{"hidden_size": 320, "num_key_value_heads": 5, "intermediate_size": 1088, "vocab_size": 2048, "hidden_act": "swiglu", "norm_place": "pre", "positions": "rope", "init_std_up": 0.0292, "optimizer": "muon_variant", "lr_head": 0.00864, "decay_fraction": 0.595, "final_lr_fraction": 0.0}
Each number is 128 + 32 x the weight over the matrix's rms, rounded and kept within 0 to 255. Layers, rows and columns count from 0. Numbers have three digits each.

# layer 9 MLP down, 320x1088, rms 0.115, rows 0-213, columns 896-959
131175123166115152130134086062147180154155082138073097113131123156154104116136130086171171151170097051066129086095127109120135120123107156123113171116129157072130113125123142122141084155108145
106132126086148125108130100158077078154166133105118173124103126161117118145135112123161155169176159163107133135164141202060153183142112160068091223095125174177125104171108109095119137090149070
135087055123169069150174121114087101121162150131146098180120109132116168145180100093084122150134124140168136142162089122115156119133080184135170135186113096151197043118165068139179168118114130
142117140144109114072120122117160178132076105141152123192127158153145175135113060141174109127075110111139162139108094105135140141150148069157127099104133161142140106119143185179138097157167095
194160154179105208109181097101107167186084157129091198126132132140164064140125158056099168107165158138065114139144163139108108188174130103075099130133078165140109134115118127077121133132117111
086170120123160122179125082140191137168147191186128115152096113079129173095150159153125152152162108172108154157114161117123110150089170102115151152095119150125101090137110187153141130098103145
131151131092133109142052143128084155147158116152180152152132113150123143159098197098119142147093092139146150129125122158125159130160102118069104083129150130109186098121125097170120154072130146
113184085197178078097124121120171100129157114127174118129079160089122124057110101086096174157105152129119153161120109143105133116179171111168150085148167147124101103158128121148107205105155107
148105124170139153119144087138152099153150151139100135153110115085149117104175123107143124151165100133109113148113106147130167067112215125132107131149142137138081110084103106120108129129138171
108113168035129132099156173129123122192114114099133114148126133121120150181092152144044110105118090144114098060115193108159180105135117168120119148174123121112161069145136113151121149121106097
178116106152078203118110067087101145107210136117091160127156151101169085133142116103116141183153122106082154019143137137135150138173108162145132076117099109115149161135139152117151069156098124
110116128177143173136118118120107184141145159112145145093157144168086127163149130104125153145092067124130148165173148117139101131127151162122166133172125130138130117096155107063169095141074124
146140127131143063170125143111079099109148185099156146098090161165119171164083131127169118153145099123162092174107075137165120138153102122125078173152169180199157138170121134165167117182144176
103103137121155139138166099095156114115146121153095125108127126072112121118100123170113154115149117142140172120105076115113132132167170176160077104097121115162083154130115133162064108094182140
135091165122099102141115111132106148085148105132197113137115143147147210105165155170083127097149168125141167084147071106124162133096112124132079158153148141094179111113120104104112079130102134
110157129134138146046197138128142149105166076105119129144109118115165096102114101130187151166114213064128111128128150194172154136193155118143162093093110115125124163112141154142132176169178106
109146121140138131136164111100120167132139161143116173116110132162144131133105081059167144160112127134110155163058140181124188107140101135110139124140119131175076101103132134107138137060141127
122076142172086145128105106118143106116136142124129132161139126199103117152120131146112118102053140097088141100089130107124121131078116117120076088149141101081107093146107133111118128122117126
119153153153123186175147187149192129079103106156102104151147113098167116159138117069099147121180170145137132138195115102179156091149123091115124162147091127087173141164141087144173146127123092
147176109148155104120091147119127097189104122127077141166142121115098137129102158177112145159131142111118068144103098158080106103172098135125126120100115092123135139176122131151179144097115136
133135105155137162149120102164140148158067128140097144117160131128119140155119135140171166153110133158182105154111110088161099174124185091136145112107152093088108125085114150074137135119165071
151129125164116089105115194073099132184169117092151055138108149145150118146149092138102172150147105190209150138144161188116096117168129157158138174173083096167175120165143109091119145079067152
146132126101128145147080128114097129142165151106092157094147099093155150135122142147164149132133145135108120181056138201164124154142134156117122133194070157069118139122094150141094162097141125
126123073150155181116169137130142101141101104162089086111103097149087195084167126105186079090149131144119084121119157097148143161171116144165130098144142160133138093113093150096127117155115173
126092120096089153133203113103151140092088125123096101138138123093159124122092157147140123116132161090156136163112086125192139118159064139158163162119072158121140115097123113142055117201104117
127150109200119116073092088089129139081110125107104088120162118106128110071115127152184195124101129086113138113077192139169109155124112130092183121133127142170181113144134191094137095081074108
166116058099149170141168181122070082165090153033153048122111093142133111091121115083099148147104135188137119121091108127113060066139166098059153158072101129138125096099092080156088167182060121
133121127120104127117080134132080125069205122130101154176149211145119122178129161119091109052087161116156137130150148143204143168070097108120131134138095114069117139129129193089151147177132090
162125072110091124208106173126126117087094172100143170137136136118084155116082119115166131147137147083137160179146140110049168121132127132095175177164173114115098140150101162170113127116161089
133108126101149155129151171152092118127123098114150148130133090111139112110154137076126155148162200215179124157155130120039077146049175142145139090070115177143187072171135124110195120102142110
131153126168102140172139072104148147139174100132152124120111214126138160152163133179096149111136104116087117105114148108163141182157124180113180108137167127112129102141098077115097073093122149
093089075189133123150143102180202117131114164131090142090105147132056126117170151118161143103157119131133130103135181035136122137117103180090154132119085161140098172105165135132097087131169088
158098135182128151158180163148090119131104153162161119179151117113142100158110124149170138043144143128132118152091151142080143120140169118147079058151129148157155106147163126149140146085133165
137122111089133070106133153154169151103048152112119126078120156106087100155104041041117150119119156102137053143104150126168161068144150061078148058114158105099147118134180139112142075156102102
106158144119153159071176183050112097121144125143223093112151118121136149169139146090173116172127075089061138138135179116063104093145146140090139132109159156108121121106113161070135146122101107
132190128095132176154118138084108112126114196130159118145154128168135075151122098115149100083143150091151139101125124137091101155073162167105167102129133091100149096113055140072091136103163100
085090070103140131087161139117178078106089136134124129163094152191115062166124176148157186084125089138073118149114102131112145190137142146161135138094149161152070153212109120161138151127132186
137120100088109107140141140172123102084128098069138078172099140156070170165163145143140096145124113109149142054120080139173121168144144163081110080149150096101123123068140139169122065110139077
138144078120111092150186077155129165174083167185090105114124159138137089077168106158060209150104207124162113111159146125097119135153127137038154192081189118191169132115131194111107108169110095
119090183075155070118126111102115159143160135130143147190092103074052175093137123142100114119142107053149117177177155125106137114155155138158132180170119108078126084114103131175178137131146109
130137097105114140075132123102163062180204106128157133128158162109174114099141107093125134122152116135177104130143086123181064200130103074096140129113136060113083126172220085161144111178169065
127085129143083138126158089142129154144082148149169136164084071184099085145171060155099133085099095108143099094128147187106141055167174111103152159127120137075116199106161110137133117184120109
126187167109162128107160142114082144138101118120102127125147203141115119081085146122163100178137139102110124134132126104096108192155154109132107086134198121122115178129095088172125176126125129
161115167147149126130166155120157151147144131129117054188140146117110210162089137081120148121168089181117100096171121141114173107145160152161098161145134105154120130034078177097161092120100103
151121092091150106113131147145141159091167154099156118146146121083110142114083163192113069142180144117134058132123136054194096194129122172165136096150089160131111149179173166138143122083092130
127126067127125175113133101132064145162105125130137156141135166058154114136091181095096136160146113089139163097098111110096124141115113239148138123149121113149107162118108178159154155124073090
143143174168136091083115147142091150150157151164095140109115025035102158152150088080112126070117131167209137118142113118127099105119151164124137160180160123093110076152151085130155188135122147
174155120138133178143134186181167168078120108093128145154129142177102075157153181114148109123126149100106079146144123190169170119123145172088127200096109147144184073136119139092131122158059125
151153042114127117143121124158131122200122181115111131120104096164120119105109146155132159112087148067149123116121065108050207110146108097104078180116124124192149157113112117129091144153139175
195124075151114130093133116162159107105166121084161143071130105099153107063148144136181133147138155090172098134083107083153123140165155100151132147101139154127120112144131158096174125092138107
102099125087181186176127169099144120163155146155119178114117088139141090111127147153144137177126166191119088143131116105038150170128074095096128090068131199079184124145128099099104156113102103
123167160197146131140184124163109156113162094142161137183146130113135102124132107150142129109141118082137130156087138173164128135165129138121094135088161098117198110140138138123072129150067167
105192110083131160138121184124144198139098142106104150101110095089127170123146084077082081136081060135093069133130143101186178157164134122171162105116116106137077185127008164106106160162093083
123189141149089148100115122133066173151117096195158158149125114136094127090139139140115101153133128113103077136124123106123117119167167132093134115089160156163116109139100078151090107164126151
145127163110125153170099151167124105118080106135139117095114168098160124109121183155177116163142133127133083188176043153109138122147099119159168115165137112141154105161114158121132120104149099
059132152122089148203170110059138127125164065110132134162140100129111104150188145140129147153094138098073120122175135125099099152154182132138130132113169089149112140066141159072101143149094193
107102115134071090120178163150109118166151114132120057078070129178155148170163142171134128139152092178153165180176105144143126083118116098069114161134138160162123128124194146164125159114181129
207081146139148138098144126096110113100130154134140138144181114120135086131137148188158149139091096171091157036153128155112139117082169103132082138162110097171129198170104159092136104107132131
127177041133116135131084123102115115084051127091127158160111129116097196124120158097138106178108133081176099143131144103136151114108162077124077065134123126140095112104129136138186105089089114
139123151124108158103129086156125168125165158189137163147062185144143139123149087123124141199117064128168124112139145118155105113100144156126117110124146123141105146124114111143107135124088142
129072154148056143039058069099133205141110129170183148154172133160099098159197170088143139148202112153115120134190134110088180147122118108119157114092131114159105094115147085112126156124126136
098042111089121086100090103134082164082164131089080142008153108142155115139185131118152145114119193095134160127068155064061169135117139121154118191150070103125135172087140165048154111184168199
077103101147081083121132161139111084149127129099089124126112094121116140077085109150114179090135138154201089106091116061115134100163120158113165129114138112116089153128154137068195092173124197
184109109113140139029139149120100155158149085141142180067150143160139143154097117109151131101132069143127130132124087217133089173112164132106141123181145114115151143159133137129108184134126112
118145113121217108097142128153142113121140101122106097133128133146127097161185103152106117101119118147119096135110150206207110147187123121113128150232154129152129187154137139142175121136123067
093118127121158147102148091131158111167070150118144177061133121110161126047076178156147073192120173125120116156116098108120134172166093149149175153073132125149144132117082141088109148195112089
171162128091138176155168159105139145151135116110160083168148176146077152105135149160090156186125057160156138147074105125158095146155168128090104184135131165160098121129163173114170137130153055
158128101153087050126055105134136103116168063083180116125105159080171173110138077141125131123083142160165117152109117067167177128121087027154133181139138120110157140066126073134126115155088089
124131130107101108161138185095127142095166132147160192155121124178147135075110048141096161133137144108162149136158054075127126130116064099097192137193155129149140152198107127092154152167157130
168116116177133099152152138054115151150115109079130097136101116150120119059158117106142141199115117113152170144106147087142130059106109069142078115078149145109136107107159153143123081110122208
120108114123142112134136156165137112150138113088175076121104111153142106052166136148175058124131142142092150118127117177201122100150126137150145117085128153134101149118147171136105127163154131
065119096124122100131117164104111083123143109110122138169116144139141122122156095111191155106095175147091084132129093105127204093140088121152104162119144108092121154129166167148158098184106038
121086175183130091098095114087102121138153173107180146129115103097115098095170143132104112122066151114105137071111118113140177089120178149090117136150127160149131089122124170112103125162129103
124157126175158138171075172112076133149127127074143104116158184142116115147133108084120088151114141154078121172198035121136109161126131107156158069128116167150140176141108142114135087122163173
057151072094114205077164126107038137163142109116148136190074146083156141115143192168125137144138106118117109124128146057120121128096154112188117128126146146132087122126094156068087146157151105
121106085093099135082135178131116109140122135181117114157148207147125111135132131121138157108168103145171122127150136160075158060135096178102098109126134090126144088184128109133091149101174163
106159106114133124119064123133146140136168128149150114119138159082176129109182081160164147159115132112171126057100106102156134135156137096182146147103213180149140124148099157122113140191080145
172109170085157151084080162106112124180100088098135109136106104192117071170106130110095059169102130092158083139114080180163088124136088138140127120103122103121180156134106155152173180145114142
189129122162119166071141142067118142129120112104164145111132129154052092123120121138107095105109191138113160082099187149131139130157095102128115116110112086118141120080120122095191120069095168
170119132070186087086135100136100136131167160083082109131122162112097077088097129102111114129145182100114140128122169148137108117161119144152159150144152126116132046155083171212113069175121180
176115157117103096099165101151139071114174096156140098152115111099153062107114120140116115125138139156066078106224148131129100138115146094141080089166122057150137144194183149111192142096105132
153133201107104111181117152129156107153174132126145118104134094150128110105126114141110071065130170123075125085053128108125094132085129143108117096145114082116120119144083126153138094075118159
186129125156128109106137079139106107124099153114116122084118102096092170103239081130094116174158082160173148111146096154139116170142166070167140144079122117157102140080067119124123130104080095
121158161187064084145137163114148106120160159150143087115135165074087124166153100141183141135114190122107103123178079114152148153105153142075105145133116104147134123153088087140069112106115169
142150131137142145107144090144115111115130155093092116182066171123128161093162112151102126148131108112159124132154097141125106133097117139144102146139137167092073144125151137156123090172114093
183158125135172135148114175106189102145152125125086093131170108047116069081137200064089062106067150103096169142134107047168154202188118140165126128102136067098096113143151115096085063096135107
190143103135135184231121117135120153124132114115136125181116095099067177069130151094179164105093122164213150112160067113128090185174128120165129120112046114071121133120125152099090152146120101
136099149192145081165199121123165099125074108151141178078117118112083174035088108128142090076105140063076224200133104094178105112142135133121086140119126145132128131078185093178104183126161134
150122133078119113140138162168146170184169128130089187172164147062096146145163159113082147146091115122134123133190110138128124088119083159150120114114115146146155153103089080133062114140119096
149121076105128120179113103073141099169141118161097124065136165135125085086110072186149137151125139183140108110120137093080160092137108129175099103099132126104104162124152106119144139110147124
094183095192110137161105161138113113136162147140122137167183117105161162087096136083148146094094143131147074130144090141118196124123120102089133180158102099123098100138173175129147192121101159
106104113121062171094140127107095172150080124083112121223111121134149066138115079121131110176136117119155105092122167074186080092115207066160166093076127143125128119155122168104177124134138108
123133169110142129139162159130109136103173132123186154151108146177162177135125063058173089156157126084157191089164141091119096156115112125110135119138116113137161103131135143129158163162107190
137160176090142123166136149152150086077147086137123159071089167115133156153134199129142091151141118095120159082099160107168131103167173092115116071138109145087107122125135108138130146080145126
117046156104145125089129148079169144088129125145170136059111129156185152103104110122133107131173121112090152140146160149131109159101126104077167172141142213133159191126197113159115150168156097
056106143082172155137119162074116111134139145125145142142085174217144127095159092157121098156104142131107185049166171138109145104143058130103176151142135081173094139143086084086137150178118129
166142133127155126092130178159079076163088098175114208135138134108157103128081134116150137068170152136088180155140113180051178192158133141122118119158098169079159118129169124121139164179084188
100119118144186079097156161107101108094169160150076141081092116156108090154159197100122129112145134144087129188137128141123174130114095098097105152135137110104114084140132159109122117051113158
128134123181166127125121167151076125150157107149117134125155086121074172122212164132132176135144165146098134113156111096125093123170150092137143135184161182175139149085206138172119160167109138
084107110153192102112116099099120164147135165168116123170113151096117168107117096104198163147135097148086135114091150160145147139175140126107076180102121083195122157131153179137122100198137123
175144102104140065134058103121162112110112120065150137156086086123139137104098175112139139089122139118129151169091162068133176112123167178105150157106098145092081098096166176129199075123132120
100184088122176050147124055073123074150086125099119110121148108103100156151168137093099121146140140190161122136116111089129170107117121145143084109139129120087165107148120149171122150116107104
118135111088075075147134138156157075046124160118099142119109132167117161197139124161137139126168095161150137073133118168134175101135136129052132091113186112150127090109081091116127081123153168
130178174147131074105155111100136217106113130080146178095147124096155147191126104180084142104117086138181127163170112139113104100138135154121093144099145127176190092167114143130081109102128115
138181178125095132105153124124105079075114074176085065140158160183123131130136161144169148134165146105161099145108111117094130111153133164080145137139137195134104185198129106160058078148085126
146130177206118169152185087157158110123221115129100151117102133099098160167067106111095138160118170105181131137118092119113100128103119074203094135049096157184074155097069136090117146143118120
181130179120118142102113188137147153129162158148123098125189169129119189109123107133120137118114106131120166064156126130127135049114190105124136090108113160179093157157129075127145122121077120
187016116120135144087133151156121157132166102111087109065138067119140124098135137124141144116120111129141083122107176184109132109177135146108110117122106105112129154128061103162122121108088110
117080183122146061114190151136129120121143148074106142144147095191165104152116126172094087138177130136153111108151110134092072155159109135121147113124143118149141112122220167121090157122141128
132141118060165135124137084138099165120125138107117142094106127075154106154122151175184145118156148104125194179092156157212146096138110098155114133106087051154063112186089078177118139130089159
033000011087093092126148068036040157029116067093115124148057153067132119202207159225124161070109198123254101119171140151127102134061051157175133167183166153086109071116078120077099255077069102
052139146092160168064153097138123143123126097130135126176096128082128191099124108132198007114163084083091154120169089174075137128136171103151187131127138105106120133163120154104133128200099142
127156101178125146125110125073091136116100127129143117110136071145123136128183090196098081123095127117123110109088142147128074121164169064123150127129112143132163137167144124144153134088158090
175149185102151114138156139136136086116102099116177142112114121117152125127155176155126092140131156103103123134123123146124150124129154146106098162155112150098055110145102044168116155166101121
164122148105100127102136092146106128153122100201161169097157089076125079144172145059171089123129143148138111123121138099080151149154144212125088066099060086077146151113142113115152134085113147
117113116159086123108137193158105149160127108146125085108134072180132089128161111111107104178101094149173114075073111099143112098105142148182171141143165112134129149179074128098054134141130171
161117130140113132172169116148122160104114122111159104158132136130132123166124066063149130168083137149140106151112097127067137165143186155124096103092112123048190110099172182154113142157101147
142141087119104148078167120161171153176032145124102141131151089111176155085105094087129141184180152099097124123083104094156103161086106165134143095202140170148146113139135137146137101152096115
112129099176094108121099094102147120153111150124138098107157137114104135135121166120159130106142112117090124151124119196106148206104097099129165143131159199086080180097148158140094125160113136
135130116085128134167148117139123125123106074090176132141156155130070114108147198066136123134096111164101163108132102089083125092186108133102132123138145141094118103124183125157096117146121141
184112125053051157138146119143150101137089157157163133103060091114159111151102111126135065143117131105127094100081108089137109127147102132155124120162082140062109106149150142144136139110192120
141148191138095110139060103131146114101151087121105132058145089126091194079147120092066102121058094158123141127094099022117145148118147157117134146062133132110145112113089111167101131066093090
149140079142164121170079075129108108102119160150100107105139134107144117118118152069160110131090147141130159116148078199107142171200163137119124085157136226111071106179174135140131119147103105
159112155156125129097131152124228141125130148143121109125121159115132150124156073119127149127151134134126118116101116114109200119099184129131097113125107068138146075117115152179153074163109183
133113125172171079127137125137129122132096115117138134137097110077105147163135123175136161087071211154086180101111105061141100109120125140116140090073124160118180123148106159153153156142126172
125159128158186085104160110137141165142131155091068124132070109136091114147143136074128140104138129148109141113111133102180128149150165157045184133196137098155120151078152120167178049081134108
150184113133113142118116124130177045158099134163180170131141134177109128069127118100143094131087118176118093095106107152159135124118081126105169089161193156093094170110171124176071086114123127
168118191084067133121115165100118151134129123165100113092115094129170155197141153100087189177099136185166133132095140115124148150102084115119146114118136112138111163114119137142151127156134137
124138165149081089127127094110116129117115147131170139146151204145111069073090105113138109152146159112116173167133125106136120141120106133111225130119153135073171074137123107131113137185144110
153135106137124152126147088192167135135142205139196113162188157147084152069153139132125146131089129106057123150148076146123088121153135174203101148121071168183173073117176139111114091098222202
091157171158150098073088115155211143077165175163147151140105098208142171153124166061097095169166108146159094180096064143133182091164086141110107120113115174156147133132082091125168154168091089
153178156086165155142120126189109137158203197125056139099136198160167117130170086093109115137177113096135125150121144085145175097141086177111170200166108136108122076091186058137176098160113105
113161079183050143108150103135088141146116125170110107128141118074163093125150082142135145175145078080117102096156093062111158203143147132160160169128110111158068120133160138173132130159155136
131102115078120124097142152074132078110206077131139115109166124162128134067109088139090120153101146180141121157121066160146098118145124113094128142180073116121120166103126155153102120079153130
121161141130159134139073175179122129160110089085136091119117098130095161179146145093105074138222115165101161139097159133095127170122121129116163161119164110114113108141201157125095103084191090
086126082112115122072147111108159139130118129184111124105167068136135162153097135130090120156137122162097083147125117097097162142102131114181143122090114061079151112101158119147109112185161113
089109118082085117117099128139091074117144123138128117138113151156115125119135110129151100153100082117115100100173132153214101145114175145142122145098104088181035108123141160122147099160175111
153119157099113179097145087134148110154144137123076179101109083150118088109140141174073076116146074151149104135078113143119145165146063063119156098181173173121120128130073135142122149117112171
125159161081111073143104129113128138122122094181132131094114129132164143084150185128137179144156126160154177189094118148141107115157164138143078150210123136124141105131110134094113097083088172
184165159063105152124134127105093095112163142121106184168123148151165108151165157074182121160083104109151176152153146093077183134174109085131144029096155101215066131246165159145143069140130127
128174147121120190160132147066191136080106144071083096130153191109128147117112130115140132112164139173119072186119094142182167117078133144136129145116125135142162116203101191103113148121115152
112105091150137138183091095145100137158128158112131113136130138103112180121089059139088085145141090105127117074167031147155132142068131098083194145177102144189117179124079136089201123147160139
099120155127100161163130125133168067118108119134123142139118109137146111081141061178112103086126069135121160056088159146198132192165117137067194142087128128135064090122090110189133121123149133
086093173127156132146133098085079108118112162143160134052147126102096159093152205100142128114150134142121064155156190127109141172121126126146114157176149189091153097129129082132083128139152053
161121112108124071124177159091125106165179140155150084086165133098137169167116063110228115137141149145182088116181185115137094112107110089161101116122128144093152158139140141138124131110120113
083114193109120159061145109165107180139128098130134128100087076090147100153134116200129144109120112094133106166100172075138144169105153115107126099134146098124136109106106165173212138150158124
106133121168113120142125173183120118107121128142150159150139174123086151156175142143145128183131120141176092073095139127101115093166083099108181139130089155142124152117152119099164118133156160
129150110076105155119168112167117161082133138103136156152113086166174139094187218104129116124129084167155143175105135115129160046135089109096135128114146124151124096145116165173118143121149099
108102135145117141163101124120081198115152126121158183180149173088117174116128131107118174134185122160187135172117104118167081114060070092174116121145119128127104088128084111186117108183099070
115101119213132145122113181105192086143128101118060127117138146099084122156185162129085116130111146171087155143108125052088168139129125147119153128142145194108110079134159109158101115119133154
116113072172162073209159132091096199114129084107170127090162115108130109160156070154098133144102080102109152135075136115129097149128133131167117158081119167115166203106131110089142115180119151
131137147123109115133158149142136108153105146146116124082158100144109140158111124070168106119095151105114137180132124096111130134131108047154143168137135096136081158138147159133110122143137083
114135136154131106196140136122145096152126137146088086127126146067090157112127162164075151117152112108122106133121140116139071139114128130130177111101130126117177134139175105118172172138131101
109139153116063172135108169111050105137142151142129122110192143098114136116177121123155058180107128113140098116144153174156081119112158106133065123140151141132144145177089135183159137095113119
119110099109193113148114063126143120152138179136180123128076118128138165151154144169144090115141118105116110108098103191178164117140088170132127154155036157112161135130140061122142073165195135
106172134113143125150148082161085106161177145143128094077137106147108112137087092152151147148183109123153083060143096033185152127135138137126066146114123118110122148135099184117157156159141171
144082163116109142142065134123129143167123125124139088137116137147121139160119144138092136116107154179135192123138126125121139126076127101059168175120130029126173221177112121150147134119101133
097172126141181119133111109147157145126175102149086152129123134063096121061151137149059071090142170091097089201191126119101136091084171085155154123041150106149149133130126169145130131093123184
143090101117131151112101150143103105156127160148125149164100099174179172125125092106147084140090129100142141110185177140129181130165189072150108115096107122078102125098066125127089078142140179
106105126093123114112122070084165160192115105129139140127072121099136161172215135104102156175102154129099126126155159168113198089129087114139144145131087141073083147087023115107152131108157161
108149132136117140193147171127143097143121097164160156108188088124148109132166146153154122151087130125113155154146159131116122161150179106119101115147100110076138151113179126132180172130122115
038139158143080134164152109158083160141060093120100106153097167120143102143136145107129133094206162125103179185080107090136166136135125111189074130153092145133131102146192116090105119079132080
178162150086135071095186104098159099105126130152089088087132113087168137161127112137118162130159168108176116095162085107111107173112167092081178186152081154151137081141123152180055110124097159
133137126179142122089111181182162103116130115081120120130110119118016139160137138137121140100156160121093089128225107146139102127122107102164111142118113126122095081105069177129146139126097105
137082152161105168104120149152156134104110165099174138106157104194126088143132155150142145170119190109156132131141145101118135153098127173137136109170117138132157102096223093044087123138182132
142118152132145101157128078133124086154112105074125110207193136097099148074137175165101071129134104166090141153138163130179091105151125118172100093100115148102164116114124066168079125080055097
122119121147112126111126098094139171101152108100139114107096152122086088109123132133139153043086111147166113074138178162143088194167113155109135078162059146127142149118082082117073137130073150
165116171121180081122148142122144220131149157141102150118131040130071083038126089177143080117171188115146155175175179106140127176107136152156118133201107120110148153043109100116119129112140123
106107111128148162138095081162118135156176141160126095105152134147112128088179164174106112179137198145111130112101115118102120131132025153109135069100143165091119091171139102155125058110110133
079139128094032084118184141102111195146138124101111108188150123127150093132152125197168154152105099196149162105157117109103167162069113126126134177101097093061128122153098112095171151093135120
164096127135155143163112112142116109150168120086150135095171186145120110155124159084167084099087137123094117155097111152139095171094094161127119150185102103125192126090156133110110111138167149
174152090159157100128137125111107110088123115129089131110114137140117117085109146188123152147144123238138153154139131118085147117112147161053053106134112133137115132092151111101106133089125142
066175106169162128082112099109109184116138155110110141147124114127187061140167117203039139113092097156128138121074124108121148142176139157119131075081146126113103060133118114129136114133186065
115144079102131198139139174158098145164109117118101166136099110137141195103109148115155147140148084128162118137103117138173110102182091127074113214160171126143044068060116148133114141065082115
115167112115132085172119124150145150177164178156123134223141095140129146150096140146120174112151128128189113168096135130158170135131130162109110117136118095126071114113124076155138184134131088
156127105148175131184103163132172080142097150197152155097069116131108161117137132111102133184178144131154146131136110131117136132024122168116109125130133077120122127130138119133124186148128129
111135159125097122086196095147078099173085116157112123174107152182179122083029191146118106155121165084211085134046099099138118065116158151105155107148110180116067104130169125172138119146142072
158188099160110059142069151106176153089129148128113117150095131100096134178133118149155150088137113111101161116165089172075109075131136168102101117126144126157072112115118125143109104126117140
076079128082122107164152153137068131147178086054181094167103139100144122095084098084118133153057042121211148087118109140142113139099048193113111178109140105113124147137120143163091140114125163
176111103157092150160092145081140055153192131087089065172132172108076124084179175118172129118132160105136124099182034108090123163093144114122157150121091089160138106158172140070061108110174146
092114169105131122129063094113148122168054100133168191076172078110194133121148130141165100127107131129155127167137105116133139115136131142133096092139141144153120149128079132174110118151018133
111120119160122073124133162100086178146170165191077083128146050155155109114115138171109128136118130146190130176204137152143154163124137203145159122164189103189084111113089132133146156119180139
140133136149098083129080141153074155105129102140131187210133191095158074120072157175147088084107108116114131181111125060110138091104138197136106088100146091113181125148115137126164135169142088
185092131137157184116092144131115145094144113063127156159166115148147061100174146081082166173151137085217118073155122164157119166104116096116134153131152124082149111135054163193159134146176205
203111127135162143165131123164118135161087139103122150144118155099106144122121110142145117064100080167107074120068156158104130090070151155130105114155155133163115126144131116122137143131155116
148134130166044139131166055132138153157181089120166073135181101115127065097111135113122079174122112130107175126158136104093132156089092080095054108169147133120180053131143144106126081134169154
133090101129145089100094129191126218131131122111107127130154077123155098143156143144127081149166074118158137104143175142163086166149140100153113144120120110206145118158142142137063166127167167
164135128106155093136182065154078152100124093135125141134125130172141151090132170104146075138113118124072103104122100098109146105108154179180127143058132128158156177113118139115098098110145072
111138105115125090141169115093112155156101150109145160129120064138196200062128111111137054114160140102191127177088149115129108083094154096118134241181147113138107129117136178155053135144201164
107139145081139126145150106137143058098102097151148180151152112085057173134147172147176130051137127179170184119176146114135078173114089148086068113123136122122111124127127110100116115077141152
137139139153077168108106135140104159139125154093135145160135139100153063094140151201103139143209122109110091081134120131078192056173126129121142085148164150122131080133133152160095103138124132
142118163132088110143192124123073120075103171137179111150117145185102150161149100132189139110143104107122124176187080189181128124119194124141103113170154143107150113090122139116154080148113111
126107054166087127123096133090093115131142150072126089148125094159137154147070117046065117146155075082120109140149161143155124150100145115152149171183118154103071112169156124147123111132141123
111070120112071151107115149095160146141117093150117112105144161154137117134114124117134146178208164165083162145164108131135168129142099134087051110130139128098168150071145129156094077128142080
123148127172114076145129177089125151133130088164114163120119129124085077086151141187143123125092102113095189114110101085125128146133118160090115164161094145128141122148153144131134116185102062
121156099118101153155081085115163158124112072122141137167098125096132121052128093121107143133151127142159129180157126116105159105116089126084108158088121103134107120185139054116143111118156051
125112108180133139103127171135115156141143136057099171094138156108110143127090144094129156118089138157115140116143097116126125119135149144095143079134119111056130171134164117084169147105086131
159176129112158086140148124182123128111138092070134139101082135124119134173134130172104116140166119187114090141167158112165131092140147114171117104114134140143129042106120110145099091132085141
116112079162049074062143113127140145099109124131176141116148104146163087162124124126185139139172170118069106173129157083088090147091157180072144109156149171163143096156076122148150160143148095
197125173124134096141081123136176157097087139083083204069115120127076055107086193183107142151076114178151113157114138111144097144127110128138114118117085150098116113101105137142136132119113156
159140140099150197120096103114098186106172125123070122174228204108073132134168156150097079118126220133137138128123121108169173120126092107129105134146131144145104086083191097160127129148183181
123092116117126112119135104117188140087170124158129177160140117207107203203114167160051104133113110148109167156120135162126102113117107150083130140165151146154100100207135143103104074127148169
151120147131085105169122086091068106168160068178164166173128065104142095177109137156152098091149138140184162148077073125067119129128146089186093146117182100087146095081084145187155167156123130
165077069136153130070111123120109179149103138130173171115133120161171168140063140104109143125162103121114163130175141141144168185090115099116138161168177122106155158122104178140149119173145137
098113143120163144182098088136145122111118114081168106148144093042123112117120134133077203133156157147104145112172133142124125055116103143111101156105149160130181104141064111116191181147115128
106130076218090147120104066107138095083166111128100135096115171161100182093145118209099166135156085097122086135102079115113138162118131129126091126084113110112127144162092110138047178143117091
100097087077183116145202134110103126165181103054174133135131118097091128108182164123096156158199117156111115139136134148131110158108096136148144118138103110177140119142146105109119131144146134
147124136131088076113069082130133118121116142128175098124143113093084110144139112102142129042104086179160200085115170189146097106154122135119132127109116113149132084154102152165137116120128163
121167112068151143165113103137167185093069111119108116174106148102120133155126112109103099134220149153068123097173151064147068116152139137159093144055131162114157115122148145164166114161172108
142087080102171115128112173097144096120083122186108155111136122087090113129119128123125087160157112095162107172081114147176109160130123103150108112176171129145126104100176118110132122132139117
169156135120128082117072094107094114069161126137145093079116099122161140109141128124182124094123089100165191129109101055157129113130154145138121097114134159095122140059091121090105139080130182
075150177147074131120115137065067071109190107149098072143075113146132135093105200156124135108243132119142094081168073158109142159173051142125213166088084134121158101178122153129164219154112152
184103136105087105143125132133123169131144051094146164147091124131121081192097124167153167114126141087084123136230082151188111075110106163074112118093146094210092161132145073094077112165197160
111099104129129097172088087081130138108144164110132108212124200141096164149102146116085088123147174086179083113152112098148083139140096083153141096156143146111133114120114139183112127134119147